Part of a small language model's weights: 6 heads of 64, a variant of SOAP for these matrices.
Each number is 128 + 24 x the weight over the matrix's rms, rounded and kept within 0 to 255. Layers, rows and columns count from 0. Numbers have three digits each.

# o: layer 5 attention output (transposed), 384x192, rms 0.126, rows 360-383, columns 96-191
# v: layer 5 attention value, 384x192, rms 0.148, rows 361-383, columns 96-191
# up: layer 5 MLP up, 768x192, rms 0.184, rows 0-45, columns 96-191
# down: layer 5 MLP down (transposed), 768x192, rms 0.185, rows 0-44, columns 96-191
o360:155086168145138166100151131120112124171134150106118128158128121124109140120157158139139114097144132122122138098132188143124111141113117136124163114139128118151108142097111151135092139123121125149094134115106145131079117121138169117157128150122149111130154143153113117128136124135144126114
v361:149107108119112122146117128107147123121108180111085161130181117148120113111153138136127124116091153170138137099126115105120160131133161131122130112090086133148110126087134113114144166110155105172130152136164098095152133163109082133138109136167187100147167102131091151102123126157146126120
o361:100127145137187172113142097115086149130132117140172111112129139130122133128092139117132152114146106126100112120129144133084090149112115107124126100127126098121119102185122101141160100120134110148102106186155147140117115102127132103119134114134167131104075127100161143130137152101093117146
v362:119077134138120177080171105109128121145147144127097103134130159126145156166139111090172096153120112091153121115107092161159123148168161119116106134142136144160084131115106100107145142110100125160141167137147142184127160110145141109129140140149140098129136149188078142126070132141135097105
o362:096139104122166122137085115120145108118122128158155123116133124150096109105099134148119120151142105126172157143156124063159145083110136107125136172166119148109139110134116126128099097164129119112102096153137058097143138126077162144104139090122134120150136089088151100145159116127170141156
v363:111132126099134119124123129107132115153090116137147119140110127174142131143138125100127108175139140101129137158096085139145134136126133116147104138119122122150115107119154126092163148137107092144098133117145159168098124116137125158127129143107135138170114130130128146102106159060110147115
o363:114083142129104159096078116125129094159105124150109151146143150132137108131114151153151124085095117099151152114190178111127163105082124087115136166131139129128123145111097138131111123131136110099116102153136168125139144110127164100093119104111109122141126092119072083167145146136156130136
v364:122131083110167107145118101139112162145137129131112115130136119137143133135156154131122143148124119100130125109110091149117105131125141136142150149160142140153136111100132149105126131113138124132134105117164158071082131149128151143129130115147124145163120139144121139118128120100151143159
o364:111121095088116151129141095134130151099104114094095123103117120104110144142103105129111146138126126117092100142142139086112140102137154093155137104124126116080147125145161125105129153105099087142108098118142124142145125143125126168137132107141110132115101099101107120152119133110121122132
v365:136117171124139123124152149110116144117098136147088138122156164116146150156106133127138148123150061139141096132126172120139122160164133131167134099130139085148136166150084114147134096106116128115160096130110108102153120108100122139066121106135134107122147108078147119174138112130158187124
o365:144062093128127125091120160126125143143159140118160134154110161147100116080169143130118118113174129121117125111126147162131112108105131131116152130130083162169127099113167164144110113154157121178130168163183110099081106093158137115127134143143162134138147180158114166156121135081150134126
v366:176120156122155143158124147142134137155167131121119141155134104101112132126110114112125145099106130103107122147138127148133128144136129141154149102110102123124123100105137119127154167115110154125187080120115176120107136140161110135089128100150076142159128140116108123110147113078138157113
o366:119124132132100159135132144129097154073089134144126106127112137129165129097135097098152126130119155125099098089130152152124143131129154151111128115138139155105137151203204176138126142098179126098126176120139127152178143119137174108160145133114163170082126145168143104150125169183087124121
v367:114131150136122152104125118113133106100152129125114126157149109127125138118129186111115135117115105121120148100107104097111086154100133113160136152141123158144121111147129122145142100124105092158099152115119120146137106142140170106143136105092133145134166142130149159126139132150142085115
o367:097092101095130091111123152117133121137135158147131159110113137167155145164142101135111125139148116145136160126178079107154135109121124136101133118089141132114111138136112115114120119146136068144150116100157137092144123110170093120136103136121125116119117147136108104132143125120119141157
v368:132158147160120129105126153096115110168145127125151146154122114161105146154084104161108114125174102151118119124136116138123133125146129151109123105144132112141118141135120107118128173155148147084130173105103130114122167114109129079138100165144098150112162110109123082150154102111109082166
o368:106130121126101121131120119103147160114148103139134096138139157118176082115094123095129143157106151105121109149152108128151161119100120115145146130141131125144162125121129160098103146131116149084146117116145155127136134086120092166110126085090145110126124135106127100152157102158153159112
v369:147132161138126131087106096127109157143154128135141111055098152061088201125113123122154127081133108111123081134160137090150090141138125127153106100125144143075142118108065152116106125132142097105132155161142181130112111122125118131156167137121125123121128125118106145129135084138141156109
o369:132090084083143139126141162154154133096158164101179150162122172140126124152172157149097095135126128114130137136127126136134157101071116134126142126105120143152132110132168110143096102119157145154139119137117087145108149108167100104094153101154124143140111162142133120120141128075165135145
v370:152096119134091138133152118137143113137149120138146152133110159149091121162080154139133120122188092172132123136150128117109089130128160152133146145118123107121162117120092135132158137134120129104156147162170112126100112142152073102130083129116110108115177130099160114146126112141103093124
o370:126120141123134085164158155120079128135161152133132093162144134130172099089153149116121090119106140086150114150122121144132127148119096134151113139136163177120121144128084163110143119163160181141173149134089071119150150111119151141151133120127176111169119158150170168127122128121137156096
v371:141114133127159147111098136116162113170108114143059132130113083139123131071140123134140142108108116109129144142104085129101137115122077109143163114108097142106132131164165098111109146146127122121114144142134152137162143114134121113188105098159130127115110120126097152102141139140133118142
o371:115109108112091101098106120136122117091120123122166168103114136132170106205088147130136147132118106152114104129127103140121166121071116138117101147129123122103106124177089175110120155098131135096131093136125139154159126121118083094103131144129130140102109094109099117120177094142128105167
v372:110083162101119110148133177145141093127116099146134174105104104096112129112126167122139134073114166140122117136173170097140124123124100104122114138121108112132173123126100129145126100128189112118098126119153140093147086113104128109142092147151141120140156119058147143105128137132128120121
o372:144146106108122113139116112128134139155128154149161122113181137151153115154178138095105129122164148142112124132079158176099119171139134144104093117069116123142087148158145116128138108150158171165185179120068156138122132142162156121121143187149126136149127159172157142117119116104099098104
v373:157131157123107106134121127081154146092116150126134109126120130129125170152128182118107082145127119174085144136150121137127104137117129151136130123116154120127147117118131100126145140124115120143072139158142135143121110099143168134162154091119152126140120124106130130109128136136120128097
o373:116115147072150139148169140179134109119147125114146136123126134139131161144118128145132143114088147136170134084143114096131141129145091122158119110093144093147112125117068110138180114126109133143132141108077124146122160131139122145126110161143102095131112142135128115123124112138137119129
v374:174160114099140107105108168108107182115115141129124128081149123107123140122140064150153181104145164134121134140113151128162107141117140106071120111144118140151091130096158102110114145126147094139160128081126096151147148160081110183114123130111167123111091127177135123124100115107199130097
o374:124140092162122145114107099177147089094134129164166124138133135103099128151158119146073093129089144129168142133154085160087137107130116119157171099132130148099112154130089120157115128081121169112111119091115166119131123127121086138115110128138136152121139170103080152100124117143061147098
v375:122134136115106152136115109127139136095134100136124125136137109108098113129104090162132103126177151152115128138150145124132135116146101138098152160144137142118151109140166130109155158126119162127149098158109132144159134117134129105134131120111069137115118103133136103100115139118118121164
o375:131131116162100142121129149143117100147149129154120126142099117116123131146080146139175109152112151116152123124121101126116140148130116138123095145140158121131119132120100125108100147160165135079117129117099142151160123114094103144158127136140161128144145131122125102128132129189123112083
v376:117115128107111134133103097186109122160167095125126105131082155136141152102140109133140132114165101163154120122134119129132127135143116123108117118160177131146147137115140160113125099132130101112091128161144081088138122098094113131145142168105116166124137151127159110112103107143118100134
o376:117114053126139089134122197137131128095152171124114138112101143145119140151161145157152123162091125115107127172127102099090120105061111099149144163105137150137112111126134092141110095123135116145130120124106161141126157088170073136147139100172118107143117137157127134132166143136145106183
v377:124132119106126142185124186145104108134100094128138139152137106103089117150131135138102183141112146108110130128121162103160089142133170127142130134137124115132152093115134164123139108122145129130161106117126112144117127119096110100110132172140127151166136129085137129122143144119089159147
o377:148109120120124131116130142126139127139181162186103145149138144139150135120170104139139093101141164116129123138167163160110114147136129154117133144169141146120129143132163121140079185109129146136139145095102179117155151142148176145140094145117102151127136139171127118148118134120090139097
v378:151136132135111156135151134154138145107085133094142058154111130150157143118142119129123092199080103130167136148112106135120142137141159158129111125114114101117139186113146087109136158098083091176105128129165079145130149119138082121105094132143147140137142141125139117072137156124133147100
o378:138129166163149108122138129120111103117130135124093168153154136145082144109120147118186108076146091136113104118167190116135093118113131080163156141135129139188076108123111095145168110126141154079108141157126130111101126100146166127184146163122161113122173100113146125140153153169133134110
v379:146116181123129163119115134119140135124156145093084091121138109126146129141124175119128133120073138131116127131109122126110139109092104121136140078111108130104098137115138118142122153139157083148102127126144128157145138098154093144130151073130151157125099141108131116126181097176159127102
o379:141133094135136095123130095139134143093112151138174170100121146135147140166165153136115119116141143131109149112130118133121128132137150144144115145114135126135134134180153132164147122104082136139140142132147143127155145139173110122151110144167095163102107111147147135128151138117130099172
v380:100150128154118124128109126131134136159152124154104138144159113120131103115122096129134171138130131113143131116124143129109172139116130137133106143152118127128114127147133136153080111161119135117135133090103111100149149112116149127151110133130130151116138117101133123154137130110133128127
o380:129128096145124151087133141076132167131129142104128126117118145129114122116107138099116133150151130131100111143111131135128119122123145128107116085142107140144144110144172146116111141132132120129134114144199136118104092120138103123110119112132118125117146151125112124144129155085153129143
v381:127118159150126115180111151129155122078106121153138165162097145133129134154105144129112147108120132143098079154147145093113119199130105124117106146099114097117135097129121136141149116119140112119151116136153129145149102126118121172122114146141148112157165111098161108131117150126119138088
o381:152128138129141157074146158132102142190146152130136121170157149119143136091184153092155099072151126116131144110113172156129127116097136131125146101106130156149123121168145174133129133155163168130145185150130134136109117090180159105126105159097177155126142165171115149145136136114128153103
v382:142082114117158146124168156140106143129115124114151110141130117129078122127116117119109151206078154149080156200144105118187128139101166105114127136145121142170115100133117154167170145106125101149134084153142120194104138108083099118132126136109177107151124150135135125120142184138083126169
o382:124144152147123185178146150077110066120119116159118141157119125145162145124110091183142097071146153109161136116115184112116170125109091121142127181170139134123135134156099117147143159146142160141113145110118138143168174147140130104128112153118110128118111070174140108146126098141115134106
v383:107136138128133123117137118153122138111150125144141139084127130071158118093147118136115094136101151107166118094123110133137104094134127118089154130125137124116139148138146143105114115132155130163095101118131159125156133167109151128138118162122137129114108109192099184119146125159147129156
o383:137193164105168140135125079147147126123102132115122104142171141138100177153127135112127146133161119158078169125105128136129092123175170140121109120118105112118160109132160081159118131100092152137129124089123095155131091145132090119123132143146110143124122085109141107075087129077084142132
up0:104135132150119157130142133145144131147155156105160134110136132084167129111134114166074127138112144147110100159103109096128094151094150171119117123139155101138111132115126152082135122144082138161126091108137092163143088127190076121149158154079143114139128128109121107085159179131163153081
down0:092099124133144127106156113125136127072168143148146127107118135115141144129165149153156087152161121126127120096103099098125133079203118147117143154117142070130125116126136135122126137128179160150114162112129148131157123136102087164103150137086176170115137100127107144142139124104132131124
up1:158147146155117106115165102085143136154111180150147117147148119145142108110127119107108117126125118122122121127089162140163121106138130141124117161133142158096070132143180120122108061125160127123101126105139134125132137126116120179124124153108096089118091098087150151101104158112118097063
down1:185134138135168123185141126125107112117154131126119127098124178109130139127121133132159129110105146142139127146131138119137178107124094118123143085159103120119131081143151122089153132122118135147160139128170108125124088150139162151121189125118090120166118100146129105138134147112150125141
up2:116078126144126140095128129094104142134097126119123146116113121113108114122122104108138147101085131140140129147104130082139191138133170149120086112153129133117134162113127115105131130155138115095132169120134154101133128132126099120093113113139106157105132139193122133141152154098070125170
down2:147096134140139118100129142118131147142153142111141146139145138106123157095126099152112139131114112114131112149160160121147121104092151110094162110123111147134142122084105116079124109130151099119141144119092165092080143095130126065115131133117121108140129126116155125144130119108118126156
up3:167135106106100107123108146136150144171155105136144138136092146114148122133153130155174162133135129092117125090116152134096137084106138151136114125131153171139102130125146176153162124174073139110117128133118174120114146132108138157091100134133122121125137130125082141178116090126139116135
down3:156131143143122143157136094131144121132089130120133129158115132140095065097129109144127124157132111146113146148137073152164127079085164133113129154125109143175128146123131161123169157104141129174144147160101095126122090105152140096125108134081143146137141136123180135155157129125136132154
up4:112096124150102112133135136109144117132143169118129143120153151114142138147119153101174114131142169166123124162131111127105136129176140153122121172134133130097125140124120157130165116125174088127135159152157172105137123117132122128100142146141082087106127123103162085070129109112135112062
down4:150076106097132111140158137198120173116142102129088079139161155133152137118101125115149114147136142105141146116111153132137133120135142134120116124124100132126120102128138128104145113152115097143178107124174119195168161124105117145136160132117162145137137122140111165128110121165126113122
up5:153129158150151159133132126113127136147099146113149102131120108136140135180120097135148122118086083143154094123097132109172109155170106096126125096147140141137157144108149142113155115098175145112130096160149171111085100116124140113140148163114124121155121174173110159172107100097130112143
down5:112111126126135112136170140141114135138131095138135113122094111162099151124132149145116134118115194109068155103132110128140156074128117128097094129106139110124121139129061124108157124137118118167095121096136135118159116096171154100111121155106107127126115173117130142126124119133103160137
up6:106108140126151160122125160157120131120124136089093071098162133099151100160146139125138108088125050185111152147133174147097125126093156088136111157129074117171141120096144177075119089137159134135112144122162153094166066133140122089143121125162157129126168126111106118111128135130132101121
down6:135144106112149114133102150111100149159155064114142111172112123124114120139094108109086160113110092083142099109163121121144127096142104112206112134135118157157141127143170161108146115105136138069135128152111183167146138137162131094137133115119116184129122132106104149102143141112070187118
up7:131143124133108125150172145120134112143083152098138122086104117118145145090144141163126135111091112124125065145136144156119115162154179140115107108087127098105122097166129159136141135148111143130109132142137132152134113081111151103146144093139160116102132110141119164157126142122077087156
down7:054128170120157156089135165133123148161113107140093200165117120125105138124088126090117139146170094181108118141122132125126134127149140149122155107204118098106140123152186125101128102122126075094163161115083164120134139166136106163101151149196098143133154108142094137134170105146119095142
up8:175125138094107184121145127107145127140135095125122152120126124113133126128101123137132142152145135092134121092108092095070080164115101160095132170092141102109096074174170116105109145124120101119120147088152141170134148105139120136094123130141134120124115148137082142131183155125169115112
down8:174149131109130144104121078121122138138157174146117165130115107094120092113125079102151102133103053164126123070140097113133152133111131167087109136169110088133138135093101129086044104162118114102119152119092133110114137122077143082124136131141115112132132148179127143166115145127077107098
up9:129151150144133147105153084129071119141135145125105155119134139095088115172135148103104170134120145128124119129102124134129129151139164150153155162104167123106120140157090094111122126126106124158150112115135166142137110166104153121142157111128179098126094115167129092121139132118163074150
down9:140155153090132162158097125129122126104103156174141120137114130185086142138117146147200105127121130135147127132119162153131140146125125148122163120088075112115128177110119142140096092124140109152145137148127110148129142121126120123133097112098143146128089145097134139162115135124186117121
up10:151143155131134137107088092116118092122084144131161115143074119095111138146125130124092146118098135128112075121126136152155120166124117134097152126074170129144116147102155142130140117117125144156107128126145183154105152173152130083132147122142108127088126115101157106119143166158130158144
down10:129115096158165135133132114152128134124119120088154100090112127127154160145127149110151159095135155136143181105089115172124136078139103120141132153137123134123105127109144146147149147122111158138140100099112122147160126145102162169091148139154164143090138138141129118120096119170147112084
up11:101121124123101136158122147120119130121134142117115144126097107148084107148148111164163111115104142116148127139120135126114113120132145172152111156143120169132139151134111154126115111120107150133138102093167119177134112156131134114085132141074148135086095123126164100111108127142120107136
down11:094141107129132089136165152097178128134132128146142152127091151138105133084097151126139116113120150110162127125137107137106117102155166116094135154151129105136147076115100088142163120150125112146169195123110105128162154112117141130125149138120137107154098142170154117102130125102101122133
up12:116172149113134124073141126098124100132142140112132086142112114146097119125140124097122110097094127096160123141194134132151128135120102144147136116107141172105155150151119132142124097105163134151139143128100135099146136131126135114170095146102157146173104105125117162074113116118151098132
down12:093116113094159152144121102148114153129104114105141144121122140164124133111099135100142120104115147140107117086098121122126147091119124128126139102097100095140134089139122122137138139132145105141132153139151111112133145140154157151076128156136082142110110135090122076127099099117109121161
up13:162139094093137106130123132143170158101126119152116129128153168110142146127122124111135145112150130126110139103137087102149132122106140171154078140126156133136133085110149128152121104110078129114133123110123098112103128080104102111133144113098154092168118111122135173151117139144140147140
down13:176149120149148111152116140124146149099095083078126144118136144148149092118140052128124115133184161140140161159120130144150145104131129174124130149131173129135072126105107162157141118106148125107162171101105158131107117146093138120154146117151142106147158125178095116178128084108153119165
up14:157110120146074129104145130143153104127139140110106156152142144131137136135154083118135116176135117137175115183095100083130124118113132127119144132134077127123106132101128173167121165153142109131148118087133139148073123136110158109074139176156136109127176148141160112132162130139130114153
down14:143155105109166094134146132097088061165082118111113108144131119102131154112179172186175149128112168145183149151085153178130145171120091184117090131157140132140126127142153160113157139115131038135121123155086137130163129146164123159115121123142151127143133091079106119128164126146163139158
up15:144126156171128169079098142142123123120166130094129122093111125130125168125173113147133098156089113111141117128173122133128159148128145122136104127164134116141123155133083120120095144099148175120128138119138122070148150141122160125111148149120074092092102128134101120096172156115098136172
down15:135110126095144130125130146129131160130148120175106142126113158167111144125152151125120132137108070146117111159091130157140154100128106113091131149135152117137162147091142154094137135109138122136115169121142121152139124117140140141111133141110143130191120125102108145140108119111146118102
up16:139127145132084143085134136196107097137164125100151111087133134121134105120148135107136175109118090139095074144108133098132133131113130054122124181147101120181155143128133103142093137151113143114130127120132115121153115145121123157090126152117078123107089131180141140160183131101098095150
down16:140103149115152133134153133121145155133101131158104132143118124104185140109162152137147110117136128165128123111171062166114186139153108160110115085113124150137091158117096118148102164132114144080037140190126166123153100116064133100107133105121164098110121131113149116120078134167166100107
up17:157141118118108158106135173122128156130099133118126098160112106123095119149137157149116152137115119120060140130158125135169120118122164089152131080100112090179084152111113070121148126126084116154091090144138123121121107117144103110106138115116131167142134110130101158100083141137132082118
down17:145105108132133128132139114096156136141141105124184113141121162156137152160142117116167112172148119166130158161076109119109106166138101130117169114127100126205146116094112160133136128172137145078168113119114099158135149114143116136130109125116159160148135101130101180094145064106175115155
up18:115116158105139120122128160117119116129080121128144163086161093089109107158130123139122140142093102140097141169118163110081115114131148105137093100101161142090109111131118096156125118099116128095105154090129115148127146116133140106108165151121174145168140098119136127138139159146164154105
down18:100141198160150164084143114085094160132110124066077103111127168122105131097103145143093064129137129132142134101113139186134164151112142125088178139124106119164158070103109125126122140161114139186140129116123128127140120112113105119103136148144114120108127141105132113111155142146115081116
up19:112128117105062092148161093161158161126097161152097102117136119126140146077096113122096106127149130107147167140135120095135095130112133180110147111110102132116158100095115117126148102142096143105108111119119139133143084108118129069155138159141152092135120139145133147138091126153126126170
down19:071100089113123142095069155156109116105176148112092108132102108070127123157172120124150176121133115154118124101128129119060120139135078145095136121138144148160136126181101093140078130125134085119157117124148147133133108116155114131128102158104141104116097087036072133110136117142078099118
up20:103155095180095144109123154095165093160119143126104129061060145124132136067157132190152126138130093109091124102131153118131134170126150108138085135136141156137147149138100100146134127140102137137114124158107154181147116126134113131132169158148145135126099156081110092138174136145138125119
down20:167135123145162136138140125133116140124115122133140134089139118118106145127109148162132117115128140106113143131146147118131157110093132101114107115145101115132150165138173131099146104071140113114100077159147138098136137108126148105158102135130127114094147158146115109077114130142128122159
up21:093145119091120133122119139133117117141114165133130131051130145146129076088144172143114148079111121166109125122113147130137179115121128078108131111130109078116127162117138131163170115143144140131124110126115140117075137148111128129105148126105107178124099141141144142103135147142090117108
down21:115136134113118107135152191117086159115149127153167137118128092138107120143132132121135128155133103123184151100140144096132153117161143131168156131135171097118116129129136119134112147101174122140173139123145124127110103091131157080126165119215090129146132159107122170077141084157165136111
up22:150095169143080168126186131143170141122114126100131137106112134134101145131159140147120165134134131107185121125149132145138091143136133159110143109113135097143133113151194109136126101186149140144145100151157132133124113159108129127111130093117148105147076121084178135127139149186118142135
down22:126142142171138115136165104133117142110129112120148152115122116124119075158126143141123147141128157120108126142114151105099169143097143156125129124113143113146121127112128155124144114131089143140166125142125117121149146094132189147150111171158137106134082107162118201143153093103106100144
up23:117146093107136124095146138122113123133139116127104131120166130126128150134154116144169127102124149110139105125152104098134117149074123132145135157158096122112156120118099160109190127163136135113111114148167126148096098134111111139128087127100064136132121111127144121137141143112095120142
down23:156116142147097143123128138167116112129110167147161133173128151120132138130096113130128108128115115100140152140147107119133140115163126126085148090148138172158139108129176147128078122075147091140112154114120113134130145125125102115131118145151148119139133141118110126116131178150142113126
up24:081105132151114126136147089108152161088085144173110120074139147133128110157152122147153101126129127153159121147152126123116098141132151101137134121110082143143149113110129152131126096124082154159127201143137110132125094128142151132137134166117135153109091104172153144122117163117086145149
down24:185121106092091097136115089106172118114136104122099135129151114134085096132131123117084191109153099137118160146112129157149098102159122131113135119110172133159127146124123104110122144105108128121113108125134132130126115066135111133118115093151154134188132130111104175101106070139119113088
up25:142093131124147124117140146122126134160183118124132093107084136124078165129129091098128159160137159096102166083132080107198114127082107155137135133097155186128132122128120160121099092167115103129096129147137136149131122146106159097132131124093149131118092136107100128128156100147151119092
down25:124145097154153144123092120120143134090074152094100119139148129146139167115139173176110119134155137163100109140144126130153159126092134102122099141153106129122118138139108133169084129148125127152119117110139138107126118130099099126162087159140134104117115172135108108124112125146105113130
up26:129161121104155126110146142139126139179069127144147095156134096094095148095121159148096121133122089110128084128144146106133122145110103096139132108126123143154143145103095098129193189158135102122136104153141106129128110131124096120102187142171128154159082151136169137135129086078149116144
down26:155138147170164127132109130140160117101154100165151102107126125129122105122129142121104136165142142105124176106120133131136126092083134140142102155127104142147124137147099161108142104122126104121136116130138138137113157117112125126107139157103122111125119125143105125105164127131123133100
up27:130168155138107127148108110139124096158124123125090137163103160121139122132132127124125175122087124129087165087134127121075105143098163118083154166145121130123114120152147163144110135121117099144132152111126131120120158130117133149142104129118114134129124120182145093091128066117126135114
down27:139094091149168133114114141098110130148140103139104155145128121158129084180120132160139143157116108100122138149118140120131130108141132129155121108125119114140131150100112145136139177122158101146171152118127122142159151101146101118116117117120179118139125115107163138121137149148126160128
up28:122124099128118099111085088118116106148124150125085135134125122102153105135150164150140148108129123147138131117147095119133148125149092073139147159091139149154182170096158144145127101154150134126169090087090196087151154142093109131123091119159171140136133131158112156128128113137139145152
down28:126078154074151140104129128115098126126175138098163130124126122154135117095132127124143138125151180145127108118152152122126112112128135177127127124104121126119113095128125140130127137121121151130116146129143120148084114103145131125096154141117134129126111155112140116132143124104130137141
up29:106174162126122126110109107175144129137153141110129146111106132134082127115146139148146158115101146127128143128134119110153174143109125150128112111189097107133119098163160148107164096108123120142109110120107099130103130084121155130078132073129067111114151141121088108082124123115107115115
down29:161130109122102147111109116125150131150153138124142102164129141140157100143127113148145138149127103134143121146137129123076094155123107126110169170099148161103099112116112140134089129127169104156166131141117164103146156154105105140137091144175216177121150156119205139155106158083168153113
up30:132119067116115128146153128145175123142132125131127115116122147114087133116165102082138136124104169124140157116159085149087160125105132158111131114165141120153161161119129118136128132124109174105160132117135113087090091157108104107118122136116111104134085129128096083120133136130110119171
down30:141125129137172132101124165130136127113163144140135127115156144114138156129117104134123123157150121110120090122121161157145144156085099122166135132102113115087128106140107097123158136133159120138066137110126120157136124091139109123122102136107175164102098116138146125130152126140136123114
up31:166147149127152160155116148171110107119134108140090117116110151106140123158107102108146126140117133135127102122116114114143166106103097116158144186123172138111154131123138126104121084104137170104129138102119132200077137116155123166120124101161174112157110128141124120090153124121152131152
down31:115163135132137148088162117104134138138109159091144139164182133122126160169148147146147099109176156129144143104158132131136142140123105171146148122118130123097114122133144137128120106144131115110108152115144110107164115149106141128129153131083116131121108123136130130127104111138081098102
up32:082090113154165143143143104150115133163130119114098103140106162143106117123150168101150136186161142128140097111160112142131114123105165115182114126142139109127125114125149150099146141114127130103124172095139116126128151162126126118139154094098153125165140128148142125096160130168136159139
down32:139110127106140096136053147136134109125130139106151095113100126103122172151107118157105152131135127105118117115168131084143152118135126162141145145136100181144093152157122118145130090121115139121098120131100113140142121128137085163135113125154109091120105143138176147092180145069087104089
up33:120141093131140182148137120161161079179158098123121148117145098089106110077149128109138149137142112105116084174139150216146133095129112174081106172136132130122137086114102128104126115095093121173140093098164128175111141152112148146131117141128153144102152112157152146112132078113138139152
down33:191103147108122144132137122174121110119068141122143130156110106131138113134130071192151154125152133115130192114153138120178123138114131133064072158100144112099084117132163105110100118138138149173176120092147162148127122141137133116165092162096131133136127115106144157126141125125114123136
up34:120103108152146125155136093128120137141174175088142110136169116158172144158124103127114135142126124128112084116122123153121152110146124127110096135118108123118126093072153120106115110143142121124164097133142149149131048120127156115169086095136119150140130157190135102131135122100129123097
down34:095129125154173160105134168114109131133118188091094108132123123112135143120106134113105082145110091130121114135144127122092141102128111105163149144106140129075166117128158122092152143129107155112111153162112092119121130157175148128137142100131116120106122111119114141079121146130130097136
up35:181089094097105184146115115144156119155135122122118109094123162127111125143143070154130088068132077157117093143125131100103130126114124168116126118123150159152169153088113155104098170115101122152094071130141173150142159148148109148092105102109118127135120117098166134135131131137149155132
down35:112101122145084160137100112121128108110092131088095165138123052124132109177122148160178118073182173132121112145144148126102129118169156179087174112138078190172152134129138174112150162142208130106134105107147080122174171152120074111155135117090134099130122145096124150165127141118111123104
up36:129140131118105121080092140105170107130105137133148134137116135123143142148140199139122101111150099106096149139114132055133132149148130134079124147120123133134115121146113141100146121126133143160128128131115075141115089087116130139138111144109128123117120131159148108167126124112164130116
down36:140123165114159147162146108139132091167119129109136150168121125175108138119119109127155122138117128133120139132136131107138107098153131132110144145132079153144139136085104098162115145141117101150119144095123092128158129097153114135121119124088137144110165139117101127124132153107143112100
up37:118098130126099152083108143075113118158132102083128103123142172105136132116153134111151160118142127112083101154147136136099150119126088171109084130134129134067096150076125112149165076139073153131128166113118149131104107160153127152159133174113082160132112082157118082129163107133123120128
down37:131102124139113173130109132069139126131138154138160110138124073099121183140129138152171173142113125099096167141170117090094116082174126139138070101153108146118175173151142160165129142138120146115143097111147115139108150112120110128140179150095094150119164186154116101103119107134115102143
up38:134125164130122104130098102103137129103099159105112131106126090153123172127111153188120131083126139133151113154140115109112132160174130120127139133148087160185103115139150118075109125089136194171133088137129134108124079185147133189149159125140135109143163123147129123172137114140056130085
down38:107119134150162127084157107092156155088101146121135105096140120149112124171112127129155114105096164102122106114139125093133136095137157126144136104075126137125109151107136145152116136147153120109103117193138098150133148133178171126112178139085137163129109158142126112134105103154170106177
up39:106139092120117137107130148164141140131122149141128110102152121117120167142120109148119138116138106074109138127125148122148112132119140129103100159175108102131180139103109099066150132120136162106144130094115133146128134140141112096137132207155118143137149132116137119129142142127129074148
down39:107117120098129155170132125110107123125120101111149162126106161081121102126130141152113119108160158112115118128151135109069150084094100107113126140157142130103116164126126179084142115082152157134145164154139101081111094157167185121120143115117149148128118116150121125095118132105119148147
up40:120140119116099143158131150146133116113139145209150081127124139124167118152089128131129123147168102101100117150092120135144107137127135122151096123127126152152115116139140138135136116129122111139109170139135181140175086131117173141157133134097161146127097131155161176149114115157092148135
down40:167134139129200117154088126136119135102140123093066129142111139110166103177120081124146146136123137112103118079133139101100112066187129119081120176098109106117116131124125151163105134107194121127117163182135144130120129165108147128140168124156128124092127155126135175122092109135173143180
up41:165126111125130112102105153177154148106163132126085144147154140117103138148124105122136163102127136130135153150157126150181131132141134111129131145084147130135176137153120146131093102134133111110098115121141155087111129181111089094122150117111128128104096121142107157115126127171113161075
down41:083152160111157113128144114119132112124118120117201138143115186154122137106144140146132092125143147136129163097102058102125149133098155115136158117155119108107093126143095171147127118127146145125077140098104133137140118082140141158076148163125125135185144153123134115151146103134153124170
up42:169126113160097118138124131137159118113138126119127120143116126131137065139124165130126129135117109122152158121137117115101114160111140128117167148058123117113101168133110113125133149127084149099107126136150098174143164111100126091154112124145105084124155165143139124122131091135129150111
down42:158124135117181148148120126100119143160137127128126147157130138152126135122121111126127126129125075144144127131133148100145113076133118121143121126149117103129162135106131126157123131141121128114147115115160099143142121104160130099153103122106119149145130110135115142130124144087124142132
up43:120143138159139136121141125151128112125127151107125148116112144112122106151080138135129094126107124157129130116130115090088166120141129103154089104122149104113155115142101120121142124106116123118100129109148148137121122114118105133084138131121113147100087098118102131137141131117130128141
down43:126098136170139104110143101136122091144135112096147128138172124103173162122123108114128140149157147102144105121128122101153106140109125129123169140180087124110126144123103113145158136144136155133092110143085136126106146129123130103088160091087126154106122117113196164120150136111142134137
up44:133144131166119127102143170152122101144108145148161171127141151135137142130132117125131146135103165112094073176084106106138120121173094099136124070126145121119136109107104139146128119132117141144107125118131128131081110118147111132087090182074113130144109098110109111161132151115139110124
down44:121135143160111117152178094109110145127131133143131100132138147159129157145166152091135130135147103141125110113116127166122119131143137107123151160158141151102089103121137100151147151145128173129121136141125141118103112115130139168175144108096164141098128124122161076118117125118119150111
up45:101134127134118146178109110142127116111144118101099167113095119095136107136132114137119132154126124069189127137174099088086193121129116116163108153135137119134149111149112133135130103110114129105142106104131113175127182143124117172089129152118117162124119106099113127147147129119095129106